Each number is 128 + 24 x the weight over its row's rms, rounded and kept within 0 to 255. Layers, rows and columns count from 0. Numbers have three digits each. The size before them is the row's rms in percent of the matrix's.

# gate: layer 5 MLP gate, 512x192, rms 0.0593, rows 499-511, columns 144-191
# up: layer 5 MLP up, 512x192, rms 0.0551, rows 499-511, columns 144-191
# down: layer 5 MLP down (transposed), 512x192, rms 0.0573, rows 499-511, columns 144-191
gate499 090:125150121120118149160150134141116103115143138129158147136110140110115120111104094103095146193107146077162122130113161131139135132077119119107124
up499 092:106114124100096092142116139104119083115116108095115099142120110093139163093142154112141128108144096112123092124105133168109120128125133137123139
down499 100:137108116153126123139112107151163103125105151133111143131154110103136105107128116105122145081142181146132143116117129101105114106104146062134093
gate500 102:144135129116140136127159124147110092110170115147136140066146118084119140107167144108131130138157160093108163118138112119133088143111149120136125
up500 104:160122143128151124144115091086095132135128089108090085162096102125104124154124135127149074083111118131135144151138080134143131134149130126116109
down500 104:130076077143139130165086081131107124111152154149119164125147108159137073104127129144125094133112057138126169079142120113164155115115153122114127
gate501 098:104146143121119102058126118159163151115133159152183087117098132165126117146134138092152139207137073116151135088118143118115146182089153092119122
up501 103:125118138099126098097135128172124107153134169130149153122104124117163176109137187107144144113100127103128134115159110125145089120107083169115089
down501 101:148133137149160107140101146127102126107153152146164139106170157160118105164146101097154145155085109099125146105154118114104157143154116108094150
gate502 095:107157146131155102125094139109152132121091137099115145157129102134141139118139123146115131136118109142166118097114091149139145115148155105146107
up502 097:140134144105158146052080129087116108138084089100122137114084117123091137142130120172126150128104114123115130133086147151119107163106162119094165
down502 094:168111114170077099111131108107124140074137160161149090145119125120129167064076154152079158104134171155114154124152158123148140114135177130104140
gate503 095:131127097122138135121151139142125129119128121147114122120151092143114108121134162108158116120137113132107147155119137131154116109058148142146143
up503 100:135144132141193121157146113094170064112087164095117161163137137174096157126120155157140127136098129131119095151133121135098168107154162134118140
down503 097:129119101110097106134154145128128127139127116142104106098181098159161096101107089135145128161123148134105092135136163104130130138139117131133112
gate504 103:109110106138138127118128170134122088141153099141128092182129118127118146134124137113112146120180106112109065113100088101127150123178110156068156
up504 100:107112139111115142109169065123147147119149145149131061146127100108085137187118158128117131117142122153122169167125175125114153114128141158148124
down504 098:098167134124132117109126116097163123125160166134106102135113136153136131169156120157170127139126109131162089099139117155139123133136126131147118
gate505 101:123161118139133149157097120118135131082139122167127096160156126102103108100107105061148190107124140128129145153121095095142112166149121137102158
up505 104:129117151130153132141125134100127130102208106096127116086124086148122108129160102137057103214131138093095146136124122113136133142147109153116127
down505 099:103154126100113119159120099141139149152120162118164084124108107108148121152156117103116149131128113111151162100143148156132139122129076155110107
gate506 093:093146118111126128134168120124163145128170123129121151161101117098140097133154133087122148119124097129132115148103098168133105108125150096145108
up506 095:110182109134116159135139106149133135138103105126169116134143098129102081158106126084124156116153151081133128108074111126131142140074151137135112
down506 098:111140141088092115125077104116099135127106106100158117140125100131132115133102166172136118102078168126112130111097116118103134120134117133114117
gate507 090:097147114175127126156124097101147148137156138145130141144140151129167118143131121112175070136108095116134123119123121105108139101094125127105118
up507 096:096092143103102105111097119133128131102126141142093176109145121141127146159076131111141128105131128105080128105116156078133115118139162088090160
down507 099:147132121129162120147129136139094134109080151155158144086131093087146105125143114161107084123098106167103151162134117103126092108110128144109059
gate508 102:086117184126095138148095139110119137147143110131113118122110177085120153144127133114137143106069136155104135177058112128112149147105131124150109
up508 102:107124107136126085167149089119124127125149130159140145108103161190127169096119138133133109112157155122120091098080152161134147172122137134138129
down508 101:103124125140122106093110086110172139141148171076101089186156137089111116125098125124116189121175082068132128089167068134121131121134137134122140
gate509 096:151163142140148101132084134093125108116120145114169169166132122150111090104145148099161111130124158144135121103138107137098143141119144134118132
up509 085:125130173109113112160158140134078161160137123131143108131067159121180143141127167172112140162129110091091140169165144110108121133144121134109096
down509 092:156153125133057113140111175149127123154117132106172159116104177109104147106112126140148059168151135125128111142147144141125137193097114117141124
gate510 107:169074090127176099156091132124139099132175167145132117142102146125145126124170110185130115132124084117163102132107138139075082134127108138126149
up510 103:152078135141122146139150147103090123119135123135098113161060118103098065127136162131094087105130133141130113086115104116101134124090110117119148
down510 098:095188123148133133090109134116136149121125117127120127124165134131149124105117102140131141133105138119091137144104159085130158124146154138126178
gate511 099:176127106125161125158159143125103100123125134102119119133136120112130138105143134170122155144099131142159089144114146149088095114131133158143111
up511 099:102115175136123132110140106117098142144134150140129148125124142149145126103185162151121139126155110165144143114156119123135152118169120145104109
down511 103:129131148109196127122111110115091201165099140123139130138138129127123116117134125119097108089142152082186157160141108135133154107090112124081115